{"d_model": 192, "activation": "swiglu", "norm": "rmsnorm", "positions": "rope", "qk_norm": false, "init_std_up": 0.0332, "optimizer": "soap_variant", "final_lr_fraction": 0.1}
Each number is 128 + 32 x the weight over the matrix's rms, rounded and kept within 0 to 255. Layers, rows and columns count from 0. Numbers have three digits each.

# up: layer 4 MLP up, 512x192, rms 0.181, rows 296-313, columns 48-95
# down: layer 4 MLP down (transposed), 512x192, rms 0.167, rows 296-312, columns 48-95
# gate: layer 4 MLP gate, 512x192, rms 0.183, rows 297-313, columns 48-95
up296:144185146109077168163106152075097160075117142118097104145129133119136107110217087120164111081163130145108148131090104182134113108093101157083118
down296:103118099054106155116083167108169094189169073165168109161141081161181130125119106150143155197135081072084154187106090195200055106132119162155142
gate297:093107154133134121117072183137120101125124130171107142109079075123093093136151146163109082154137162154099164133139107177104161126119105121128119
up297:138140060131156132089128105160145111176129156085140115164108161133118137117102091155066167133137093089151124080122142116098118154115136165064155
down297:141088113148106117069129108170124127141151116169089159145142118112109126085120173181111128114180138150148147141182123144180134165141145142092153
gate298:149143108102126149146132140147110154074052183100090095150142200126090081126158103113156112145142109161122135094109146101153204156134103152106127
up298:155195092163179134132108108137112147109112154140147053139191136182165140075137139152136204132161158103144111171150130140192165145041098120108115
down298:123152151087079124123128145148110119145120150117057061129157145115100140132090121091126096161149129090064053137134117094178187147118188121123165
gate299:148122052094109174149147165199160176146138142095140181119107076121134145163155156193103096087167142174070092068144096107127055086166188110105105
up299:147144100103119169151111115100150188130147137110098141140140124137119143158120108119177130149173159117150150082132080098125109101106129169148112
down299:134187100094106161092160133124164156137121153142139156162129123164116146138136127091101115144112156160085099168112058132170150090125145150124106
gate300:136084141155127184202145145152116112140094149063132129135154149080107147149096111095137164145117126131116144183129140202124095128081191132127071
up300:118130121135091128128098126147152106138140119109101148129184133091107105144121168157174175130075105139165164174113117113142146138156154118115124
down300:163093130164108102133169130089081211161132145143130114153088116172129206118106134121092146111186188168167113135125196133151131146106136118129133
gate301:182154136024176133135111112108116146182154100151145109081123134124102133126130135118129077094112131167141181093130150146113104089189129134136102
up301:155118150111150173100114150068097141050175111156081100089143143115120101177112144105046138090162111190117084132119131110078135092146102157111137
down301:149114107091186192162137151111150141097171145113125105113158155101114131117036133152106148076131121116154154163037093090104149097135149144159167
gate302:100124112154120104097171122134128129124113160112107180139107146095170141147190100106111139135087116146192107137151160157102149121096138084144180
up302:115139108124122116122122168100106118131160119177144115090169168153115148089064182125147109102095149109082097130156162137094108155114149165132068
down302:128144088134126147152111124157137097137142151158100121146152141078157119147013083137127128121146159176141113130109134154159125093113105138177136
gate303:087130124122158171204118130131128180117132190084154150119146116130164116132152144166119150111131155159121117086120118108090057148087052167146114
up303:146138056146115145102108133107140120145177175100230185108128115134124112137117112126088151139112123090102095147174174118149107159132102101090059
down303:091167085117162189139163131117114163096173155101132126115148096106133122159022120136177116111154177125121115185141147135124149172090193160069133
gate304:175114167161180074125181133135169242201153125085144176134155144093132090140069149151143088209125193144178115169120074191125132117154155112100083
up304:106083171127152101129134180168117137119111131118187156158127138128112087189118112119123162095096123100123092101161148131173184132104083077169118
down304:073170166107105130188108138176058154157167131128093161127119064134107071104113089164164118137109135089077088141087090199137094184125151161147130
gate305:126101151095180107140145166117160156109111118147157074175142055141138108119132051125143151084130165154089119105135143073098165138113064191125121
up305:081127133184154151123110120160149120066110130163122092088161122119116148201141134144174119182147157177148132084103166144151112153107147138136102
down305:150153103123112183085121120158099111155119088167166117150155069185140074134154109088085145132123065108129175118133105113070138106144085090129090
gate306:132185149079070067125136069136187169108105104145077105110136080084109155091138140152192166148131117145184094125156137112112119054129124154154101
up306:121106120130088149095147132151102139104134137114138138133124046066100112167169135085148142140110174181183109137076148134142164137159186115100121
down306:135126139132142175090136203111093093147115160137165121156160100199176145146151156126105125124080079087170151107151158090148152156155125137117118
gate307:132131114162171188134146123159125147081072125152132099126125093152114091126161130099096125129149090165118167139108082070135160166094112143080102
up307:151115119050081111100102106134108127135147039132163146136132180129147071098149137135131118135151103088107248176120123099131083144129141160076138
down307:075165147094126153109196177143113140173085160116114140138130092139171137118072122113095115083091113093116099103158093091125192099068128166155150
gate308:123107132157093146128133116128114130113131075167100097152176075139150081145138145120124171093161117117106183147148114130141139142081081118164164
up308:142092128125132142144177125162112138115111113131129136085079163103135122129136169134135128166120123094074144157193140156138184187117134124116173
down308:126105153154117092111135140085065142140155065165153094166148149111136088128153174123075066110084139118145181169084120161171166129051118126179147
gate309:090154171129184108128151108101186143164104136156119115199113139188126111153158165095096154153147105101103125058099188131165085143132101088141069
up309:170080127148098197171136103107139082128167087144137144152170091149160099159172105076133115057139122148180103094143162133159102100127184109154099
down309:086175192177171093155066161150134165112151171107152120153102114159155137149255092145141126094080114109119120104148068147137106169109101130109110
gate310:139114144203123069137130089133181179129101098141122154135162104076144091133149132122122113082165144137138173109163106114143117110104161105119090
up310:071082209209144180113085156134132111118124146156142159077118114120133135156076089137076061184146107135099132120123138133148104130146101143122139
down310:090150101138161067123141127175101109122149173096115116129135106142096141130188101101192149139199148073074117167154168086101148182062123103098165
gate311:114103110208110186130095115083085127140196199108127129118186067122164128158147148093221066144137068127181163198156149120095129233145115139173151
up311:156098143136103153125080106146089160162132095104184101085131098140089074124109141098133130114095114129182121117156150137140153170106098146114109
down311:126176181111106149133105122119115141117121182121182133160177105175131117178154079214124084068152189135106123150107101138111107062091153111144126
gate312:121086118111116131157108117140165133122153158081079115054098148158101112177070118173105133123095126092130137141156173139100138147068083097179171
up312:154175174102152173111116108107149106141067123099218127124131154154102125083162161076184139097132172140124159077102121120100109171065134124110179
down312:075100097141171103109156152113106090102133145131165069106069140123156153098089139190102046143133083126172128122111145125089103123189150153172135
gate313:173132153118183063119155167088134088184128056075163121165158100153145125145099188086149133166109126152124134117149157155087142101064149086165151
up313:125144080148102089116184121108179145100109158136142144180171107164164131167179144165119147113106137126174117084161131153141072108067101081095138